config.yaml
num_hidden_layers: 15
vocab_size: 4096
norm_eps: 1e-06
bias: "all"
init: "normal"
init_std_qkv: 0.0172
optimizer: "soap_variant"
schedule: "wsd"
max_steps: 5102
Each number is 200 + 20 x the weight over its row's rms, rounded and kept within 0 to 999. Layers, rows and columns count from 0. The size before them is the row's rms in percent of the matrix's.

# layer 8 MLP up, 1536x256, rms 0.198, rows 1266-1320, columns 128-191
113,217,169,204,240,177,213,171,206,196,193,162,180,194,165,205,206,226,202,187,174,184,198,194,199,200,235,200,172,209,186,222,208,194,197,194,203,169,205,199,183,161,204,229,178,191,195,187,217,158,215,197,216,190,166,177,221,189,180,185,173,198,196,187,169
099,198,210,178,179,198,210,177,182,220,174,202,224,219,206,189,192,220,233,163,198,193,218,189,206,175,195,213,192,190,186,200,195,212,172,201,186,202,217,197,196,216,176,183,224,186,190,219,208,198,219,219,158,169,219,193,176,181,195,217,230,184,181,197,203
077,196,183,186,181,223,205,193,197,215,214,211,193,201,183,154,195,199,191,197,200,129,216,189,176,183,220,199,220,188,214,238,195,180,189,197,177,174,210,239,190,213,180,211,221,198,198,188,206,208,194,157,206,221,219,208,200,227,192,174,221,199,192,189,203
094,174,194,182,168,189,178,181,214,192,193,196,190,215,205,184,213,225,201,199,221,194,219,161,226,190,207,234,219,237,166,196,158,196,234,175,205,167,231,212,205,172,192,207,180,206,189,181,190,184,198,184,224,175,195,223,214,207,185,180,164,204,226,213,228
106,191,188,207,192,186,216,188,228,227,227,191,230,195,192,199,207,206,193,172,207,208,209,180,205,198,228,202,230,214,180,183,184,169,172,154,203,174,193,232,236,204,178,175,168,205,229,215,169,201,197,187,212,190,175,212,193,230,229,222,185,205,195,182,217
092,196,192,223,196,199,208,208,162,190,200,215,184,210,200,175,209,217,206,216,209,216,172,187,169,176,194,222,202,209,225,240,225,169,217,205,170,175,217,213,240,190,210,201,200,210,234,191,209,206,177,175,169,204,166,178,218,192,157,192,197,209,197,209,236
094,217,200,213,191,202,213,218,222,195,220,237,215,191,192,216,226,196,212,192,212,210,202,182,227,199,199,206,200,195,198,205,231,230,177,204,199,214,244,188,226,179,181,200,212,193,227,218,197,220,199,196,190,213,184,181,198,171,179,186,175,204,231,187,207
097,198,235,190,202,196,201,219,233,207,239,175,220,179,204,222,215,225,217,206,186,171,225,189,208,165,220,185,185,246,171,201,184,173,176,195,183,195,229,197,164,177,210,189,191,215,184,209,204,161,240,174,198,201,169,221,155,217,176,222,182,186,187,214,205
101,211,231,256,184,180,236,198,209,179,188,196,200,187,194,185,178,186,242,233,215,171,231,206,161,218,199,208,218,218,200,194,212,215,222,162,178,213,164,200,194,197,209,228,205,172,208,226,172,210,204,205,217,196,218,178,203,192,216,201,182,230,182,181,203
093,200,210,215,239,210,204,194,194,207,207,237,165,196,160,222,197,190,214,212,177,222,188,199,167,207,197,230,177,224,206,203,192,200,186,199,183,236,182,196,203,159,201,168,206,222,208,186,189,227,205,229,163,208,234,214,198,212,240,196,216,215,214,232,218
098,209,193,186,229,205,196,182,215,188,203,222,171,210,255,245,193,194,217,189,201,235,217,185,176,210,210,222,178,175,211,155,202,205,202,199,186,203,207,185,231,203,190,221,203,183,191,181,172,205,215,230,198,220,196,191,194,203,192,178,196,202,183,171,203
113,224,193,207,192,208,216,186,194,207,178,193,196,201,194,194,210,229,232,224,191,204,207,207,223,244,173,198,212,200,211,223,193,214,232,190,204,179,212,190,210,222,224,199,240,200,176,182,170,203,188,198,167,211,215,216,184,163,171,199,213,197,177,199,195
113,205,223,184,169,194,217,226,192,201,191,180,234,172,199,205,200,208,195,216,219,182,224,236,204,185,190,205,217,196,209,224,212,223,159,194,199,179,181,177,195,217,216,187,207,196,187,201,177,221,185,190,144,194,210,201,178,185,190,207,166,191,227,213,210
086,187,190,174,173,174,199,196,184,225,179,212,207,201,204,167,229,237,172,183,197,204,203,210,208,192,210,224,218,214,162,199,231,200,256,187,213,195,209,168,217,178,227,188,225,187,191,180,183,187,215,203,189,199,226,207,216,192,209,193,180,215,221,176,199
099,213,224,237,217,237,221,201,203,209,170,198,233,206,215,227,213,185,195,183,164,206,191,227,211,214,213,160,214,253,201,195,197,191,202,182,201,208,210,202,202,226,197,179,215,183,177,225,214,190,201,171,203,214,211,249,153,203,203,190,208,243,197,215,178
112,168,212,188,196,223,211,212,187,201,185,204,216,266,226,213,159,182,202,222,158,200,198,207,202,209,210,216,215,197,201,213,191,148,212,217,192,183,193,245,186,193,231,210,215,216,173,197,197,199,203,211,190,205,172,210,205,225,208,220,188,204,171,187,190
096,185,194,190,185,173,193,189,208,200,154,130,182,155,209,199,164,200,226,195,222,169,190,170,211,189,186,228,163,205,199,220,254,191,177,196,183,193,184,193,191,182,174,176,228,172,197,220,241,196,173,214,206,203,170,226,229,168,188,203,191,250,201,211,157
093,179,221,222,206,168,187,240,198,175,210,201,185,207,189,238,186,171,212,185,210,229,205,200,205,199,183,203,199,191,226,193,177,168,173,217,188,216,207,189,203,162,256,199,196,202,219,184,197,192,184,209,216,217,193,209,197,206,222,210,206,167,170,222,186
103,175,210,212,218,201,202,193,174,207,225,175,207,186,181,207,230,202,191,205,197,221,204,230,200,208,261,244,220,217,205,209,212,215,174,202,212,220,176,204,203,185,227,173,174,223,193,194,210,206,235,192,197,223,221,193,184,176,218,178,205,207,200,201,183
087,211,239,240,198,239,191,205,179,189,206,205,216,175,206,203,243,200,207,200,212,207,196,213,189,204,222,216,195,220,217,205,203,191,188,197,229,237,206,216,207,222,197,169,167,235,181,196,198,208,211,196,209,199,228,185,201,208,205,193,160,210,230,213,181
097,184,208,172,207,188,183,211,190,182,200,224,213,210,183,222,209,195,209,199,231,166,203,191,210,181,196,222,232,197,185,206,211,194,185,203,160,231,194,188,205,185,191,204,213,237,216,190,212,246,218,183,168,195,227,246,195,206,247,195,186,214,157,190,215
090,170,209,203,236,171,224,194,173,197,171,184,206,231,187,181,202,196,201,199,210,204,225,202,212,191,208,217,210,223,186,217,216,180,225,204,193,208,192,215,221,211,205,194,233,224,166,192,211,187,213,182,205,170,206,215,185,192,174,170,208,190,165,181,155
095,204,190,212,222,203,205,191,197,221,232,208,200,187,194,185,181,221,194,222,167,179,167,185,178,216,199,180,216,213,176,197,176,180,178,206,228,239,222,215,181,184,171,188,210,222,205,203,202,200,238,221,219,244,234,187,193,219,209,199,194,203,182,210,201
101,197,202,220,206,213,204,182,213,229,167,189,211,254,203,222,186,180,225,223,204,184,200,158,204,202,212,241,206,174,174,220,228,200,221,220,211,195,204,194,189,177,164,199,250,191,237,204,183,177,205,188,183,195,195,236,184,196,196,208,187,177,188,188,210
093,188,181,213,205,186,224,165,233,180,182,176,170,191,214,200,206,232,172,212,192,196,193,169,191,155,168,212,174,202,189,194,193,206,213,171,230,204,231,184,196,195,192,227,228,229,218,223,222,202,236,216,187,208,210,234,179,196,186,206,178,201,201,169,209
099,188,163,196,203,177,167,196,185,211,206,208,232,233,181,155,190,191,230,182,211,179,193,197,204,218,188,223,200,227,181,204,162,215,191,158,193,166,181,226,188,209,198,192,155,180,216,186,174,208,218,188,200,181,213,209,240,191,188,214,190,200,201,207,213
096,196,223,219,224,201,220,206,209,200,196,201,202,232,191,181,204,202,218,202,185,209,208,209,181,193,198,195,175,169,269,190,226,202,224,159,230,223,208,209,203,219,230,188,198,179,176,245,222,213,186,191,233,177,201,202,199,179,200,184,193,175,212,200,225
100,193,187,234,202,182,190,211,176,171,197,225,204,202,232,205,185,215,181,204,231,209,214,192,225,194,231,203,176,183,182,214,197,186,193,223,221,201,217,182,191,213,219,215,215,173,179,199,196,203,221,154,226,192,201,228,213,203,210,206,229,207,137,191,178
099,221,224,225,214,218,191,201,220,206,204,225,231,243,189,186,225,198,196,212,191,200,185,196,227,188,165,228,219,197,186,234,208,207,208,186,212,231,219,229,245,201,207,200,183,240,194,194,221,187,203,213,183,199,198,195,219,202,152,169,195,229,220,193,202
100,212,231,152,230,218,240,157,215,185,205,224,200,181,161,205,233,212,193,207,231,218,198,202,219,197,187,211,198,197,210,208,220,164,198,173,230,230,212,187,216,194,180,192,221,224,193,252,209,215,234,178,197,218,187,184,178,207,221,181,152,174,224,196,165
097,176,217,204,180,211,220,162,225,172,179,206,223,225,204,167,222,195,201,205,182,195,206,231,205,201,194,251,209,215,189,183,192,197,216,172,228,222,191,206,194,165,177,212,199,188,212,228,216,199,187,188,183,207,220,192,215,171,186,198,201,194,160,198,196
093,184,215,200,198,175,228,185,209,229,191,170,201,209,209,190,195,212,193,184,162,178,222,225,151,204,181,181,201,184,174,220,203,172,189,216,195,206,232,227,214,205,201,201,226,227,190,207,216,205,221,177,213,174,247,194,195,224,226,223,221,194,183,169,204
094,196,207,165,193,173,212,191,198,227,186,220,206,219,192,242,145,199,206,199,220,233,195,199,230,198,192,199,207,219,193,206,216,188,210,187,163,174,173,206,176,193,185,214,227,191,197,208,209,184,209,191,169,174,181,215,189,216,180,196,232,192,207,186,211
092,222,221,195,220,196,221,198,210,200,214,176,192,210,212,177,184,214,205,200,218,180,175,238,208,177,222,218,208,213,178,199,191,189,217,243,200,184,175,174,238,204,218,192,195,199,205,206,210,198,224,189,225,170,218,201,232,213,197,239,164,199,154,179,206
105,219,228,197,208,197,198,203,209,191,194,181,161,197,173,241,192,207,181,220,212,178,169,201,167,207,158,210,217,218,165,242,175,215,175,186,187,175,171,186,183,184,215,177,207,213,215,206,198,221,223,195,192,158,202,203,200,199,188,216,225,187,212,229,214
101,219,191,223,200,210,185,192,201,196,231,213,208,221,189,190,177,242,161,179,211,205,216,211,211,217,195,197,212,213,198,204,190,161,138,192,238,198,198,229,162,251,201,182,154,195,239,193,209,228,206,200,201,220,204,198,199,234,175,200,180,202,228,206,210
103,233,205,200,182,180,183,221,152,181,220,224,221,209,195,203,197,186,173,195,202,188,180,199,182,188,225,161,207,201,168,180,191,179,155,160,144,193,213,183,198,177,215,199,176,199,203,207,205,176,212,208,185,211,202,213,224,165,196,200,174,219,158,193,203
108,197,215,236,196,180,213,183,196,201,170,201,189,177,207,210,205,239,222,190,206,199,242,192,190,197,165,171,223,188,229,185,225,200,198,155,171,206,147,169,193,215,204,195,222,211,175,227,192,203,247,214,193,194,225,217,242,188,206,245,188,185,188,169,193
096,196,163,211,189,203,223,180,164,202,193,158,191,219,226,194,231,207,226,232,210,215,195,185,214,187,155,207,182,183,195,194,198,191,208,219,192,231,199,207,180,189,184,211,186,196,170,190,221,174,215,210,206,196,202,221,221,199,183,192,161,196,188,222,173
107,180,202,204,210,230,247,175,195,181,196,217,220,215,177,200,205,207,176,198,204,204,219,214,212,177,186,189,172,188,213,182,207,190,218,179,251,200,220,207,187,196,177,209,218,197,217,168,241,202,194,215,168,219,189,184,215,200,221,229,225,179,187,181,224
113,193,205,179,188,208,229,180,194,190,179,155,179,204,208,194,208,180,228,222,208,188,199,209,200,211,200,179,232,198,187,212,175,173,184,195,200,185,203,209,203,195,224,179,252,177,189,209,187,192,203,205,162,182,178,191,214,196,219,214,220,179,211,231,218
106,189,170,223,211,203,201,157,199,215,221,178,182,186,184,213,225,225,211,206,201,224,221,185,211,200,188,235,219,246,200,225,193,209,181,203,210,225,192,191,205,169,195,186,163,223,222,178,197,197,225,195,177,205,224,177,193,211,167,153,217,205,207,199,231
099,172,189,161,193,229,224,193,196,179,180,198,199,188,208,220,246,230,236,191,205,219,222,201,213,193,203,182,177,241,223,204,209,236,172,230,191,178,166,213,197,204,215,204,238,209,174,210,159,161,201,200,193,192,208,207,209,190,202,192,169,159,220,202,203
096,200,209,244,217,200,220,176,204,202,189,223,180,235,191,207,184,207,224,193,181,184,222,196,211,229,208,194,227,175,203,229,204,163,181,205,202,196,185,225,221,216,195,200,198,202,176,188,189,196,212,211,203,203,168,199,223,215,203,182,198,186,216,253,182
097,185,184,192,219,179,216,190,217,153,202,180,187,191,215,169,176,229,189,233,208,209,221,203,170,196,205,205,190,221,195,197,184,209,193,199,195,208,197,233,182,190,191,230,199,198,215,232,239,176,169,192,182,233,206,174,170,228,229,176,197,209,178,178,224
102,137,188,202,204,187,183,193,199,158,173,201,205,203,204,248,216,221,194,201,183,206,180,204,197,222,164,228,201,197,186,198,206,204,176,231,221,202,210,208,210,174,185,173,190,179,229,221,228,210,171,213,217,231,194,191,204,198,202,199,184,219,187,176,208
095,189,195,211,176,192,180,184,176,198,205,191,206,175,188,210,184,235,233,208,228,171,205,202,168,182,215,237,229,167,193,183,168,160,201,223,209,203,176,199,211,186,204,223,164,196,212,214,224,201,158,216,186,223,206,232,220,233,193,210,215,189,161,238,206
095,181,257,256,207,224,212,213,200,187,195,159,204,166,181,175,172,207,209,174,210,179,208,223,161,212,217,155,188,221,205,185,223,219,201,225,219,232,183,194,195,213,208,178,215,178,220,239,204,207,223,177,193,228,177,164,204,228,191,210,213,224,209,206,199
114,216,183,236,205,218,205,250,205,202,199,209,211,189,216,214,160,197,196,234,185,191,189,190,193,220,158,213,239,190,164,239,181,204,223,228,211,197,196,181,155,154,158,182,205,202,229,194,215,201,208,156,195,225,195,210,221,213,181,198,191,213,171,203,205
099,196,221,179,210,177,199,243,200,212,177,208,232,190,184,214,214,186,192,222,199,229,228,211,200,209,205,229,201,193,213,212,194,184,205,186,182,207,184,210,211,167,171,248,200,210,220,192,172,224,189,188,178,201,208,194,210,178,239,171,163,205,219,234,213
102,191,199,190,207,215,223,155,229,169,196,175,188,179,202,194,197,196,176,199,203,202,221,210,185,213,225,219,214,199,208,192,193,226,183,195,185,214,174,215,203,177,189,197,211,188,173,191,235,189,174,198,185,214,171,184,173,198,190,198,225,218,204,182,233
106,195,175,192,207,200,233,197,209,195,225,187,223,201,187,204,212,225,238,172,183,228,189,180,197,201,148,213,211,227,180,191,216,207,224,246,224,181,187,197,244,180,196,187,186,228,190,205,205,186,204,214,209,206,209,179,209,200,205,184,190,171,196,210,221
095,206,200,204,192,204,252,188,210,223,194,191,214,240,210,202,208,219,208,220,208,228,210,214,197,211,158,185,194,202,213,209,176,208,225,195,221,227,194,207,182,171,213,181,226,202,192,207,199,152,179,178,183,199,224,221,198,183,210,176,195,237,194,221,211
097,190,207,208,203,208,208,180,206,182,201,205,195,199,186,212,155,168,185,216,204,199,195,174,219,200,217,194,200,209,174,196,213,178,191,208,224,213,185,219,235,202,158,210,216,182,213,219,211,183,196,189,207,238,184,183,203,195,215,194,192,197,193,192,225
102,162,184,123,200,202,219,201,208,254,211,226,206,187,218,214,212,196,164,218,188,168,191,195,225,167,194,185,196,171,183,203,196,203,190,199,232,177,195,205,205,158,193,182,203,185,157,188,206,245,205,196,192,202,187,185,173,188,182,193,169,154,221,208,182
# layer 8 MLP down (transposed), 1536x256, rms 0.205, rows 1266-1319, columns 128-191
098,193,219,198,182,224,185,237,189,172,204,208,203,204,222,194,179,173,189,210,218,224,232,188,232,219,172,205,229,240,224,209,192,206,193,165,184,215,168,223,231,254,232,164,225,193,198,241,188,227,184,216,202,201,214,234,185,216,193,209,206,195,209,222,204
096,190,186,204,184,189,190,222,192,210,197,160,179,167,216,192,235,172,209,206,212,198,208,221,213,207,177,213,203,222,214,189,215,180,195,199,198,205,214,196,221,177,194,227,194,232,200,203,189,183,209,214,213,203,198,234,204,213,213,208,190,208,219,210,203
097,220,204,215,186,213,176,184,173,206,157,225,197,227,169,222,194,195,210,178,230,203,245,227,194,212,224,199,195,184,178,203,177,171,205,160,192,170,197,216,202,195,224,219,191,223,201,207,197,196,209,215,162,208,176,150,179,186,174,213,190,197,164,182,210
095,223,218,223,252,205,191,223,210,227,230,185,210,189,204,209,211,182,206,228,193,245,165,166,190,182,188,224,208,151,211,202,213,191,161,246,205,204,184,201,211,213,173,185,205,155,224,218,190,209,191,198,191,234,213,197,175,193,193,212,211,205,194,200,180
097,224,212,197,199,234,188,193,212,187,202,170,187,227,184,215,197,206,213,210,221,212,221,213,187,192,180,160,166,202,211,200,234,226,203,210,226,206,231,171,184,179,220,237,251,202,167,197,200,187,223,228,212,221,188,190,181,204,193,192,224,216,215,203,217
088,189,214,190,188,202,158,193,226,190,159,180,218,182,194,193,205,155,184,157,190,200,199,212,231,217,229,172,174,199,207,186,210,224,174,185,212,223,187,212,168,203,207,211,197,190,177,226,198,194,241,209,219,199,215,198,182,216,224,179,230,210,203,205,179
099,143,189,206,168,206,186,176,194,223,182,208,172,201,202,207,214,189,216,237,192,187,192,217,196,187,217,158,205,222,175,180,211,204,205,214,176,207,246,214,164,217,212,230,183,229,216,182,188,227,210,190,198,183,222,212,204,164,206,207,213,200,197,199,168
106,206,189,177,199,204,206,148,194,171,190,224,159,208,185,201,232,209,208,199,203,208,203,203,195,144,174,175,236,181,153,174,243,172,195,216,206,200,246,209,207,235,219,205,158,198,208,180,175,222,204,199,171,213,169,229,193,207,172,215,190,212,186,208,207
098,233,176,167,215,245,151,225,189,203,193,165,191,186,215,210,207,206,181,203,153,212,162,166,231,199,173,213,189,156,190,231,201,211,199,208,225,186,207,216,210,211,174,183,200,188,218,199,193,193,209,205,205,174,220,162,213,214,194,215,213,211,196,196,185
092,203,212,170,156,218,192,207,195,184,222,181,206,203,204,237,196,194,183,222,183,192,179,162,212,169,182,206,202,179,166,147,252,195,215,213,196,181,163,211,173,223,173,193,208,199,204,206,206,187,201,191,216,186,179,204,189,174,196,199,202,206,173,198,218
090,222,185,224,194,196,192,171,191,231,186,219,242,165,168,188,209,214,234,198,186,206,208,190,218,163,215,177,192,228,190,230,203,194,182,221,186,203,202,187,208,213,207,177,226,210,181,221,210,185,197,183,194,158,187,200,223,168,211,173,214,203,246,235,191
096,215,221,196,213,199,201,197,177,194,232,173,206,211,185,202,184,182,165,158,207,190,188,209,170,168,233,201,179,218,189,186,220,190,172,197,200,217,184,188,183,162,183,204,174,202,210,201,219,194,218,187,210,167,187,162,189,211,228,194,172,198,205,208,207
116,180,221,246,187,216,210,214,176,177,203,186,202,188,197,187,194,215,201,195,187,198,149,216,185,236,232,211,173,202,207,163,186,205,180,194,193,220,217,220,219,249,224,169,208,164,203,208,243,196,190,162,193,213,212,226,186,200,208,198,227,231,227,235,179
089,190,172,212,231,181,196,193,221,183,259,208,173,216,153,210,225,215,234,199,194,197,194,160,166,202,201,205,210,190,214,178,177,202,158,198,215,180,185,212,162,201,160,209,155,204,215,198,242,199,173,219,238,186,218,214,199,195,201,207,227,193,199,200,190
108,177,178,195,221,179,192,218,239,172,205,181,180,213,187,203,218,229,214,181,212,209,234,220,191,228,201,229,177,216,194,211,188,185,181,200,165,215,230,187,159,168,191,195,200,201,197,199,213,215,201,217,186,214,201,233,167,187,212,167,206,216,199,172,181
118,208,193,192,220,201,207,194,195,213,171,206,207,213,198,203,194,207,214,247,184,184,233,185,167,187,200,211,186,181,201,177,201,178,220,231,212,229,202,202,184,202,231,186,207,218,159,200,205,182,190,186,184,176,202,162,198,233,184,215,215,199,170,203,191
099,175,177,210,199,255,205,183,217,233,223,182,202,220,214,204,205,182,204,198,222,198,199,188,171,187,173,178,197,230,197,197,190,228,200,183,211,228,177,211,241,177,235,206,208,183,200,224,157,209,225,199,198,204,199,193,170,204,199,190,214,201,168,213,199
084,194,208,178,177,227,219,190,197,187,181,193,203,212,193,165,209,187,153,221,158,186,197,198,202,206,232,186,188,180,197,212,196,221,236,182,202,161,186,234,201,190,175,216,226,174,197,226,236,216,204,212,192,193,224,184,207,207,192,179,190,233,179,212,229
112,181,187,197,204,252,200,216,183,212,260,198,207,209,223,172,186,199,196,160,187,203,207,232,179,176,209,174,222,191,212,205,229,246,187,190,203,185,211,220,189,240,171,208,206,203,231,178,240,236,196,209,184,198,193,178,193,214,216,197,184,222,222,214,210
081,205,192,157,179,171,196,192,210,172,193,197,172,231,201,202,201,217,219,202,197,177,209,212,202,215,177,194,214,205,169,215,199,188,211,194,191,164,175,222,178,210,206,194,189,165,205,208,214,243,229,190,194,241,199,183,199,210,191,200,212,204,204,221,235
100,211,158,206,190,219,183,195,198,210,180,237,191,178,222,184,206,203,212,213,206,217,188,208,217,207,185,174,212,228,246,218,217,194,197,194,199,186,201,212,175,201,219,208,225,204,181,202,155,183,157,187,164,213,196,184,180,185,190,186,200,218,199,175,222
101,206,202,209,185,205,157,230,176,202,194,194,219,206,191,179,201,207,184,211,175,193,195,221,200,221,197,212,184,198,180,186,187,183,194,232,196,200,240,162,185,241,198,207,186,195,205,213,168,154,210,224,242,181,224,198,193,211,171,188,209,201,207,199,229
097,184,222,185,175,190,233,201,200,188,210,184,206,199,179,199,206,199,205,151,175,199,233,211,230,209,214,216,194,198,197,164,185,196,227,181,207,175,199,196,198,236,212,182,211,187,209,211,178,206,183,193,169,189,199,194,210,179,173,187,203,166,202,206,211
095,214,209,186,160,213,200,161,197,194,197,196,202,188,183,217,220,193,185,190,211,219,219,196,187,207,193,196,195,190,209,178,167,230,199,199,195,198,190,168,171,203,221,210,194,188,154,199,222,219,197,228,240,161,166,174,171,208,210,173,207,225,195,202,165
112,154,210,217,174,189,208,185,189,209,212,237,185,210,171,181,221,191,197,173,168,199,167,179,215,196,189,180,192,208,183,185,200,215,183,183,182,222,208,170,179,195,187,195,209,168,181,206,196,223,224,185,242,178,172,204,216,178,235,202,192,185,193,213,185
090,208,220,181,203,200,240,201,214,227,180,212,154,192,242,242,223,217,176,230,203,204,228,226,187,210,223,194,210,159,220,182,213,183,195,198,199,238,216,186,194,161,210,212,240,207,181,214,209,187,200,234,171,198,194,207,171,175,221,192,207,199,198,185,189
103,220,184,171,169,215,217,194,194,210,213,189,200,195,216,239,210,214,201,207,229,221,202,208,214,176,191,212,212,194,183,180,198,218,236,143,197,186,210,218,214,171,197,235,179,237,192,196,196,240,190,217,166,191,172,161,187,217,166,198,236,189,218,201,211
092,199,214,206,200,224,175,223,219,213,204,177,224,177,156,179,202,183,196,194,194,208,186,188,206,201,180,204,236,214,228,179,205,197,174,173,214,243,174,201,218,202,209,176,195,215,196,206,204,186,194,252,170,201,221,192,192,212,174,196,195,176,219,215,224
103,191,169,206,228,170,221,174,209,240,161,179,187,211,201,209,152,175,169,221,189,199,243,214,205,217,178,236,219,238,208,230,204,203,192,204,173,193,160,224,191,171,187,199,250,193,216,205,158,204,211,206,213,203,181,187,205,195,206,175,175,183,196,234,210
100,224,209,199,188,159,224,201,168,214,197,208,177,192,221,166,181,207,212,212,128,180,183,205,152,208,197,178,211,219,179,217,191,202,189,210,185,150,181,159,218,168,172,186,204,238,200,210,185,218,197,207,190,209,183,196,194,203,196,204,188,209,162,189,203
093,213,186,201,212,184,189,219,210,209,190,180,215,180,220,215,217,198,177,202,200,202,234,211,201,222,183,171,229,223,199,203,194,221,188,221,203,212,196,189,188,181,211,194,176,171,181,161,211,186,193,231,184,192,209,216,213,214,201,181,194,212,214,168,168
099,206,211,203,238,222,200,216,218,199,173,201,188,195,200,208,186,166,203,214,207,176,216,181,226,225,237,213,222,211,172,182,228,223,187,205,189,192,150,213,185,204,198,214,169,186,224,187,196,225,175,192,208,186,164,205,216,173,218,183,190,224,206,239,221
090,182,205,213,200,222,188,178,195,182,215,198,183,202,190,154,230,186,192,223,182,195,180,192,182,212,184,196,216,168,180,213,200,188,191,222,240,161,231,174,215,176,193,183,187,216,198,193,197,212,247,185,216,210,180,143,145,192,192,177,191,239,172,152,206
096,177,174,199,184,197,216,185,215,206,211,193,193,230,206,223,217,206,193,184,185,202,176,192,205,193,209,201,202,177,237,199,197,209,214,154,184,218,260,211,182,182,188,184,183,218,201,156,162,218,178,206,187,222,193,194,193,170,218,198,209,225,229,204,190
106,206,205,201,197,197,235,179,192,196,186,218,207,193,239,192,205,218,196,203,188,235,214,214,222,171,211,207,192,155,181,215,185,204,198,225,186,212,204,174,209,227,174,198,234,189,199,189,214,215,207,215,207,189,194,182,149,207,197,195,177,223,190,173,214
095,167,194,131,210,174,203,227,181,214,176,176,176,179,240,217,182,201,160,213,187,160,179,216,192,190,241,175,195,235,226,193,205,197,243,228,191,187,182,191,220,171,183,226,207,201,211,198,175,178,160,205,211,218,204,203,164,203,207,226,204,240,200,155,197
104,182,184,211,196,196,209,219,182,179,229,193,208,211,207,240,199,211,176,242,192,208,179,176,182,214,179,170,214,200,215,187,189,199,202,191,208,196,178,221,213,180,193,196,150,205,213,189,221,250,170,204,214,179,190,199,211,220,195,200,190,216,189,191,180
106,203,165,229,198,199,219,209,217,193,204,254,190,200,188,211,200,210,244,182,230,163,208,198,204,171,186,204,183,213,187,218,185,215,186,185,202,199,198,214,203,205,213,207,216,195,234,167,204,229,197,224,233,200,227,185,183,204,209,182,235,233,199,220,200
097,217,214,214,176,189,191,188,220,216,222,235,185,186,217,216,160,167,195,198,204,185,193,194,211,221,223,207,199,195,235,181,207,234,161,160,229,186,183,183,199,214,187,173,191,223,198,193,207,218,209,197,197,217,235,194,183,197,219,167,208,203,211,165,189
097,211,197,215,191,172,200,199,200,199,242,189,202,204,195,216,205,178,191,214,193,226,175,162,200,213,189,198,233,166,186,212,216,203,158,215,169,200,167,187,227,164,209,187,183,212,193,210,151,252,190,211,199,182,163,191,196,207,209,196,196,229,180,215,195
107,197,193,186,181,170,169,197,213,169,203,231,203,218,197,210,162,206,196,221,193,196,176,187,197,202,215,198,209,182,196,238,187,207,170,214,190,210,191,164,198,238,222,243,175,204,216,185,226,222,202,176,191,179,247,182,179,229,177,188,181,197,208,184,229
101,184,204,195,190,223,171,178,189,182,211,207,236,191,240,173,233,247,177,171,211,206,178,214,214,251,200,207,200,151,201,206,218,227,205,197,171,179,205,194,196,203,213,198,228,180,219,193,217,180,209,211,230,192,181,221,198,224,214,179,208,201,165,217,167
101,212,184,195,207,217,212,190,180,207,199,197,182,160,208,174,182,171,197,214,198,215,161,188,210,157,179,197,218,196,194,155,212,197,202,175,212,214,226,193,193,181,236,193,184,201,241,233,196,204,203,215,188,190,199,205,184,187,186,198,224,188,208,187,167
091,185,204,185,211,197,156,219,232,213,215,198,215,184,214,196,213,215,213,221,209,184,174,196,206,176,186,190,181,251,198,207,249,200,222,233,150,208,211,247,225,206,186,185,196,203,225,211,184,199,197,178,198,226,214,182,187,200,201,181,199,218,181,187,206
095,242,222,173,181,187,171,212,214,233,224,230,193,234,255,197,226,153,215,214,224,206,191,170,202,205,180,216,184,207,205,201,216,167,228,194,208,185,206,206,228,203,197,175,160,175,180,171,159,198,220,178,210,178,189,203,227,182,209,218,181,223,186,213,200
096,240,189,167,197,211,224,177,190,241,226,169,206,170,185,149,199,184,209,231,194,176,204,183,193,185,201,190,160,186,219,186,183,200,199,191,188,193,205,177,183,221,227,239,219,211,178,175,197,207,231,188,188,190,191,202,202,214,236,190,199,188,206,233,188
091,199,201,193,214,232,181,200,216,223,218,193,199,213,217,171,211,184,204,213,202,235,150,200,184,215,213,201,167,228,219,193,223,205,202,163,189,194,202,247,189,224,171,186,197,199,203,182,189,165,214,178,216,170,225,197,220,150,229,221,203,208,203,193,192
092,197,206,204,200,197,221,163,201,184,180,216,209,195,195,208,225,232,195,215,233,210,219,185,225,237,205,189,179,201,173,183,230,199,198,185,238,203,202,211,199,179,221,201,248,243,188,212,167,190,158,185,198,181,228,191,208,172,213,225,177,229,193,205,199
120,199,177,209,208,246,188,203,208,190,233,219,169,206,198,193,204,237,211,201,171,193,208,190,198,218,192,193,177,195,217,215,198,188,177,183,186,217,198,190,229,195,186,215,187,167,193,184,183,216,200,194,218,227,201,196,232,196,230,175,188,156,230,170,220
096,202,204,194,197,201,227,176,194,229,220,164,175,235,221,184,177,146,206,206,189,170,207,204,197,191,221,207,173,214,193,204,177,186,195,235,199,201,234,145,205,196,189,143,179,213,175,218,225,170,207,244,197,167,195,224,197,181,208,205,220,185,167,182,173
105,179,207,164,182,176,196,199,237,144,200,229,184,222,178,216,191,170,163,184,168,198,245,176,211,220,204,203,197,216,219,185,178,185,185,187,190,214,205,226,211,171,207,227,223,197,205,203,220,211,194,197,196,177,242,162,168,213,199,169,228,196,220,191,211
099,225,197,245,214,198,150,194,214,176,180,239,203,195,240,198,186,204,207,228,197,184,215,239,198,231,193,176,184,170,218,183,180,188,183,164,182,200,223,170,166,177,205,193,220,236,222,198,203,211,192,203,181,196,202,234,215,180,201,182,245,217,236,226,218
098,187,211,187,176,205,176,166,191,163,177,197,195,217,183,187,169,164,190,186,171,197,181,221,193,205,214,214,212,184,179,209,220,175,200,210,185,210,176,205,202,206,226,198,195,202,208,219,205,250,233,217,192,210,191,183,187,233,139,199,190,196,231,220,161
103,224,196,223,163,193,201,178,199,208,179,238,213,191,196,195,228,235,179,236,203,182,184,184,201,253,194,195,185,201,195,214,191,211,192,212,212,196,227,248,225,210,230,193,179,227,195,190,200,228,214,172,193,196,241,161,201,242,188,221,197,206,229,204,203